config.toml
num_hidden_layers = 11
hidden_size = 224
num_attention_heads = 7
num_key_value_heads = 7
head_dim = 32
intermediate_size = 1152
vocab_size = 512
hidden_act = "gelu"
norm = "layernorm"
norm_place = "post"
norm_eps = 1e-05
positions = "learned"
qk_norm = false
attn_scale = 0.177
bias = "all"
tie_word_embeddings = false
parallel_block = false
init = "normal"
init_std_qkv = 0.0267
init_std_o = 0.00568
init_std_up = 0.0267
init_std_down = 0.00251
init_mimetic = 0.7
optimizer = "soap_variant"
learning_rate = 0.0014
beta1 = 0.95
beta2 = 0.95
weight_decay = 0.0
lr_head = 0.00906
max_grad_norm = 1.0
warmup_steps = 200
schedule = "wsd"
decay_fraction = 0.561
decay_shape = "linear"
final_lr_fraction = 0.0
batch_tokens = 131072
max_seq_len = 1024
doc_mask = true
train_tokens = 419300000
max_steps = 3200
dataset = "wikipedia_en"
Each number is 128 + 32 x the weight over its row's rms, rounded and kept within 0 to 255. Layers, rows and columns count from 0. Numbers have three digits each. The size before them is the row's rms in percent of the matrix's.

# layer 7 MLP down (transposed), 1152x224, rms 0.0523, rows 499-555, columns 168-223
075:132141121132083111130102143093162114110154137113114169176122110114154073153165157130078101072099110146115118109150223174047129160146120121184146088092155143132147124092
103:123078077122141133095111207130154130142078132165176081151151148128153183151118140142100140102163105142160149176137144101120128079082141112108112179193119169110098194127
103:047109110158115119150159156126122110111116151040183109171060160180108137163166151092096062111128133159150158132110071121154147134143131139102162127197126115106114105169
107:088164059116179055143097136086128119119116189112114095086154112137175109122156092108155101098183126123146088105138120168111127107126153016108194133100088155168118104092
111:086161131144097078107099091136167176139112129100097134139147164169152109093087144121155080117146136096102113105107125085105146150139166175104179084114088154111111125195
099:165153117116164104128139168148072134169030162150118174096164125105148043109136121149105144118145073114090082073119144185155113121125079180110150117190126122088093129125
103:151161145105163116078100162086130160112121182128123146125138098145202118138119163096142203138079136081129130179101109148141127156129143156185143119076173174118096161098
105:110245123114139185145087150092151189106169131131142131171108146133152120142147084125155093117126124134131141123198096156139135077134106123165184115154147162088148120135
088:074092106120151082129113149147107113138115131110139161112105140130092161132097146136139151176157106113149197109152097139095162138085153113148160115150110099156186185099
101:147119188139138123130083138075125162127186083099123124123182115081136173152139173109139077155137180147137119123110105129141143129108122059069133058129169139163165170140
096:128120081103138104126050144085089151147124067123119132064146070147158157050178164115122124131134139113123105098158099154141133145120082059105104121103125060136137116123
101:121163056075087109166110136101103119136128147154116134090079209139126200128081092088135167109106134113120083103162115116176080137142149098187146114069151133159146201091
102:072148126130075126100167191082125127169125179145107123109091132168097069122152098127146129132086137048067116062086160134173105088161132095144144171147124161143131109136
098:102143084079134109120122075144159095109088106117135222124172140076104115109079133147142132095109154114166130095157140069139136138101167085129095125177096179133193135156
114:227089138146151107112139101148192110064122155141122074103075107103108065072196124113103126123133112071121122105061176165143171113129173128101131136183167104129152175086
108:122154112112121171104084128092127119121125169174059120151116142127127167133088132120153123125122172119114184118106101062102173172131148114115099157128068112187125150140
067:118173104118139133160101123112090121149112106170093103126124135125130158107108114220140106167121133111069118122110113073134171203134192132096171136152186149082156177075
103:115128091179126141131096116193170140155134143153094151134100140119160139117142100107128195123088199129115137156101036140044111131076149127139134117163137166151127124131
078:054136167120130128091122118081121121128126086110149108133145134107153190162100086175128101069157080114117105137158123096125151083114120134205150119139152102145100111126
110:119130137158157173147100092099116084115122129097143128132126087065152159174114092132099157119125132142140151150176113122129143158147166097124177137108134126124135165105
091:097104067122179160136128102097091115142123107137170081096113106126103172057111119121135189145153123097110086117091132150102112115032165165087157122105186088141096127149
098:114123122120154127133134063123103136128161072132183144103161084082138135117115129129167054153114165097137097089143141157160169097083172106166113082194081126104094141125
093:118101090113127091115114117196125137119129103132141151136119124098149120109152131121152157126101158113094151076122050170126125092185114160107140148159186161210088104139
105:076136147131102108142094189138120100159171101145091191084102118099124147156085103127094116162111110187139069139062152139119123119123139167113154115135089122102125141157
088:090183127187135081148091142165116104069141114105167140069119110078145142097146134121095107053099136092141103198137128076129173124138099139081154157129120109106107122155
107:130071164054096163123147088068111121108136079143082181083127180138085177097130128185111127136137096154154074131152116124116177186147170135119177139142125094107100116125
096:092148104165081091156121154163075106173131072109124110172202120121112168119157140174141153111155139144156078132096158179108149151163156098077143134108108118111166131146
093:230097081194125136130112161131109112151123104103147109108109107160125071106123181134110116144150169130164060114160151134128082103151137117145192099120107137160178130097
112:139050152186118130075180103096169112082102144166148109150097150137116103137147105103132134117089166157122173107140128127150145169134100135099139142124141128139096161130
089:103090115190147102149118139136133070106178034141130152143142125117139125129093099155139126174144127174127058114120171120136174137118144118113145114124158119169162127097
100:116084138149177163135159113080092176080140075175085125173154098141195137142151120167163127139123193111132102086197085127096155132059106140115111144118103154108106113183
115:094127105125166123114120103134142131123071075115162119108104124119083112140089149229122111163113152169162071155128118130147162134135140126148168138137156079120133127146
104:090147134087084176111220147119062158111136103106155087109104079163140172152139042071135154140151059117089133125149104143127157140107114145120105111148137123139079135128
090:097130139165102098155078107163082166136119101092143104043174154095134171132112115137162184150146148106127134143074129135148144141078059102139158108144154158050159133126
110:108117099083125116083147157114167123170082128143131212108153129112122098115082142114148118166103109183131082143164149076102140150137097111160131154138091136114153066101
078:166104127166103120192104145161122145191142099121119065151117081148112142168141116130160135136120151114162059168153090142120162148103124167100147128126105125172108149162
098:162112093184102129152138164205106106134132146090114199054138092157099072180103133180138140098157093118125137106122112071153120156114146081162160108154077125125118139127
110:088155129104165173122125099072131124138115078163109116105130073077094162103172114056088099149172174082144107130085123185086148155130137103154094114139174148122169183132
111:148132161175117170128167121084091108111080113117125063129131145188132155123113121146140107094161157146146088182180129090094138156135132155154075143131174073118170173148
095:104088134106133189135184078187129114159125156123178084108061153186058112125117191105122121127142104119089126138108129167077140131150155171084111161134097112105077086123
103:154129115175171165096061112149171131119110116128157131126116076110124189114109179143082100087177120145094131099134109140111095140110124091179098096074136076114107131112
117:138154140143161194098185168125055067073092094125094135141132133098166169124109089109096201112100151118128133109153132133101171131061059170080110134115167094147135138077
087:147104171126099114093144153132125126103122099058139167124122058160132129127173146119093109127189091120135191154107097145140131132155179117149089137133129109135140129161
066:093119145089138131139095174151110082102132087079115086171108127116113160163121140124135104126121187040128152154182133128138185100137126104145111167132154121169164074134
103:191067137118127147160134116083119180172100127083164078128108126069152106111147111115117105151074109129167043151112120084142156123118138151112129126147127140141171099179
106:135124162159102145139166159140118148194158098161106126140153098128142156160102092172116213183125142071148065201137144133168108154118161106179135125132141087140127153119
102:130129062113111098085130120129202150154115119090137096119127156149079155140141160135093112113106120118137112142101100147117179160190118104165150159193122188072162130121
089:110098167089092122130103114056092137172161096131120143131173130095141169118117157116176128064126081091090136046093104140141121136097146080181044125156097195111177159175
100:128156115116158134111150085109152174136138134114165137164133056138117157153104123154173059135125094090115065179151098133148087088135189159125157128153159103103135138186
093:096152142155166109130158213157112196135087155118111049154099138060189142124166155061131201160060142061109114142129160145131117118183181141148165139106117112129103141117
100:115113096111072086151127134126173097097133128075156093077119113056096152141134162138215165159190137090131143089117141195175145147133161206133120110172109085103122110112
096:157123138121080107126115095108132132069114139129098154138068109108076072078095110138086117165116096178191126113183149142121083164177167134123155147141101093145129133064
087:107112106163117168118120060135129163109171113090129189119112130117171154114116137061132129177150117073060097141130152096158104126093159131140143254109130110138121145133
095:155118178103125124128127130066139169133127114126149167095107115112070133154089156082143097141170098129119155122156121099190111159157067095079154122111123153169125146175
059:096156138105085161111094108119122090147085084135097067168171099134124150149191108143103140138131098049156084176147166142150126104110171172144191119134110108163134084157
083:070190117092111171124132157097111130073068167151134138163179073144129208100132105125104182079101158132108114120155113154145070151094159134135142125058088127173155116141
088:159113167177117123155164171166094125122191196118174086143141147121121108132158120146037165187151162128088102114143143155122164112121137094164139145190141139177122134162
# layer 7 MLP up, 1152x224, rms 0.0852, rows 500-556, columns 168-223
098:104133103120124140141147152123100149095123103096142138126159158141099098171154113158126100168038113059151141124160144089170101100123180117110110145163111065123093142153
110:086148136113133151129186124116140162041153140089159103118127116136163100096092100153121130138135162152090168114119139078082106100137043199159125152125166104119151129124
113:166132172105162084126145121202135128105152107175077147149143098113156107142149101133106138092150118095110094186134060077104137169171143151096171129169209129150122073156
120:102065168133150071132103163111153114092149118139117141128115155124155051076113110112138154175120148086138134140111089188113135150154122178074167160086097096084150162178
094:079125148120122082137141111083146205124142108136146097094126097139127109127159165110126174070225111137156093112057086122126151168113113172089103106190106087159109128140
096:170149103092134159111070122137123170109130119098066184129150071148194088129080182116100117141089084159197085115078149131176123126173117115144153154101120197106150104117
106:103128081113121113099102119135122170112110136126106140125109125150149075172194095117117102067127077117128129101080117079152090136145123125111091146137173109167112157178
079:168165097150146126094102107100106092132112107150150125153178152190131121163138144073107148124131122071145143154122113131134109109157103158149156182151101128107188117135
093:091119149124153175178058137156155153125084118115096087136150090161074111123087160121121180081163167090135109126137129116132168191134161132119094021142141046137116153128
092:144091092170147141151141079143112106130128118101203120111089092157133112138081166141169099137088140171095167136118104129167153090186108138114121124134082148135133080096
102:106110138124120113148142066087178120076119130089109114191111138142139209088128143122153130149113093140129094086114157160140177097175079137155134090130108142128128159091
106:143141093118218100114194165125091185093175107092121084153171141136205147096066115145164136122113201134191134140112103133091147170165149175095118135156076109109143082065
091:116105130105135123098108130098165152147094124147108120108143117126153110141084170174111120155122123148139107162017136131118102097129124134158142124115101153060137140124
104:123100123148100157139113180120105134106111181114133146176134126144098066131109131109166051068104118103163119125147132112161139150091110240114136148116141122129146174132
104:126111092144157121125207118128142128139121119155131049143108130130169181125178204164132103104106133112216085118135137139120124139133093109093162085124114139099123072147
067:151113118130162163117141144102113120143113092132070081121128100156127077146123121156149126194139122132123121056143059076132144133096115137077121151154119129015098078161
099:094154102121188098147065145094119141134190088136109141141139122040118168071125092147129148104130128092169117218099092088145106136181128118077148102183117105096125124131
082:162127120125174115134105181086121155142169118106147095103128129123092119171173172169127150104122188179151100113152142092114112110123100153134105134129170135144184184178
114:127078078070131101208118122103101131100134074112096133147206111142178118048132132146129128151138135072164106109179162096155129114154079123096147102188098110132124140120
087:108127148109147138127154100154105125138116134139170142101150066200096166136147100147104156111079112113145097118142096173106130149115127172119166131086117151135141058165
086:162104139092107106114131098076133052136144146118078118127149142195135146135209150107188136135170149098116159075136087094133170174118128186146119131107151079144147139146
095:118204083145072162128125106105170094174113181127111084139130109176186149106130185142094123122111137129134121178092136130102104163105128126099148146110128181143133165122
108:179112109132205139127158057134145075132138142132163152150177091125213117104138137124122148110132091149126163115128144077183097126155096120129084132136088160169132112168
084:095140125100100153111072142155158134156101112092092112150069135073115164082148149121158120049131129148169108144154116138049129152124075159039166095102074219129076181114
113:134193169115120097120148098149128087117050123146107132130116164137167120119180141148108147116167133102122078160143182144130141121138117109175126158162073129117110132127
100:132114129121156143106080185119138138154165102132090173110142133146159151129196102083127078167199153058110162047098117198180083105118131181123157102139132115120131115121
095:163185213132094115188120125124171073122152117129092128174095175139113085085180160124166144084154150111108072152156098166177117119099096114112152159146130098174158113181
113:140180190136145128112161097159128131102166065083149112161159121150138088154104182096163066094137093102168118095077143139151141093119082122140153183113113114071151086176
093:117115171118086164145144106119152077109114105153088090138113168195165057107148086097131166086147087096160105133167149186105101150090078137155096153129154136106120140119
095:134125151134098115125099069084106129133173117120072102155126140144114119118144186138160071127172179159188122145080155117128157090095136099111126158119115159144166102171
114:137130110153191064090142121125166160069152165151140165167109118177079114155094122152166138090084190081166083139126104160128076141193153130097201103170148109124099116129
103:159155139176120155165121102153158136140172145102084134166107041111134142153142160122194169161166124155108092106161095126105168136162110095111100174137112196088124135107
087:037197151090114125164150199073180187158158157191158161133160191154191081120123094178135128189176063093114132068107131097160201125161075095170156140188144146164147068129
114:128120112092082189185110126177087114126182125140163095141146077109086066163110170101111139167150166125126099168086051088103121145136160132160121112114182174058116102187
079:119111168102112158115137140123154124161118122133131151099108142146191104104143105113114104066106143159124112168129150119117162185134089164150109137108107126177104117131
104:127082080119108069126112183165122129090093173086142064145137088115147125184140124158084166130118135166133124090143140160116132120145108102104175127136178117151169094118
103:110000158138090124187151155182106082131134185103120104141140113105135108146137152142124157189158079170138098097120152118129100140179112162143185166123136051051170163150
106:099058165104163147130167164142132138090183146096079099157114086127160100143150086173124123131125129018153113139109085096127112114115143080060113125144034153120088141123
095:100150147148137140101116151151132121145144043121146119097153171065125111144132097119154061098122213112181089111123154100158136126102123139149143189123118101129147158137
097:111115122090156087128144084106171144174124188053136083126062112151095088099177149096184103075111123131139105169100056104150109165118167109131124164134176197123142068134
108:190151120106162113123130132161141109094118143121183174092116148078164165130168118111146141135209116136178135127129192154121080143170087145094140155111071169159155131106
087:098082113141110127072159106144132053121159128140110131136104113126159123118131125117171085139153064163125163107148072132133070189099140128105150126124158151133115063147
068:141136143083180113149111124113176116139140158135068034125139131151142108103080130141127040116134162083145182100159177089114136116161164132139121141124176080049158105089
097:159117119111133128101126123084141092079108140100097105173139135106074132163134068168095206117083135122085106149165153093163092133124136124136145153140104199126169103115
104:138170114149140148152152118146078086154190071091158093101142082150132092106175168142064122105105169149166097114211043120153131154041088173169146152177129129197126172068
101:153147189162165135118093126152140177106161145075091077147095068160216116108164148134169157182136204147143092104071136078154115087124132170101165068075205112124137079151
101:144115122200139134125116094132182144132197127134095062110142166108107169155115157091171177137165126133127138141123131130135098121094145143118137185142065143145119128139
106:050107075144147082159139055121167152106129150133096164121165145165185093117148142193129084145140117080116147119149139138126087165107110132124090110110116166133144094113
089:076121086154128064100100149147094125094103185145083137134118125116139112114148202113140121122072089105156196101128099125141106152113085128162173095130182128157068115124
098:089081101144148079134085092068198186127146144076085082109092129089156113144127154087126156080154132154075130063128114136173150111125079105115127127165152143138149135143
099:159085119095182091070163132173113116083155124206108120115010129108161140111173153042113086138122117082132096137112074143190109161091084143130102121092071124140135109149
083:110095123127095135137164118105153211152118081147152090130112153133114190129163147121147139090045080140178123146133133139174141115172097157173100192142127095175150152150
097:091127123144180091101100119133124103118113141087100134144128127155097104124145139096098158126108165110152120066154125146125121139152105151174111131089182117068105089109
066:166125152148162178154128130111109059148188156142110161129131149193129100139168158184070147122128168172092135122169150135099093163102137154136153134119097116146131182101
081:089157077156109114101088103179107151092134147095101119113132144146161139074131149143121077108104127125114152144129084113165116114138120125171174188105101167161134160142
086:164176133177115100138116103173168168115114150138154103093177151104140131181170129098162163130134165133087139062077087160095100108133088089133217124122171132113121143117
097:090128161128139137143179114203144131189143116127143123130180109123152102120155083134138140062180119133137130100129144119140117175105091118132159102136157161158185148158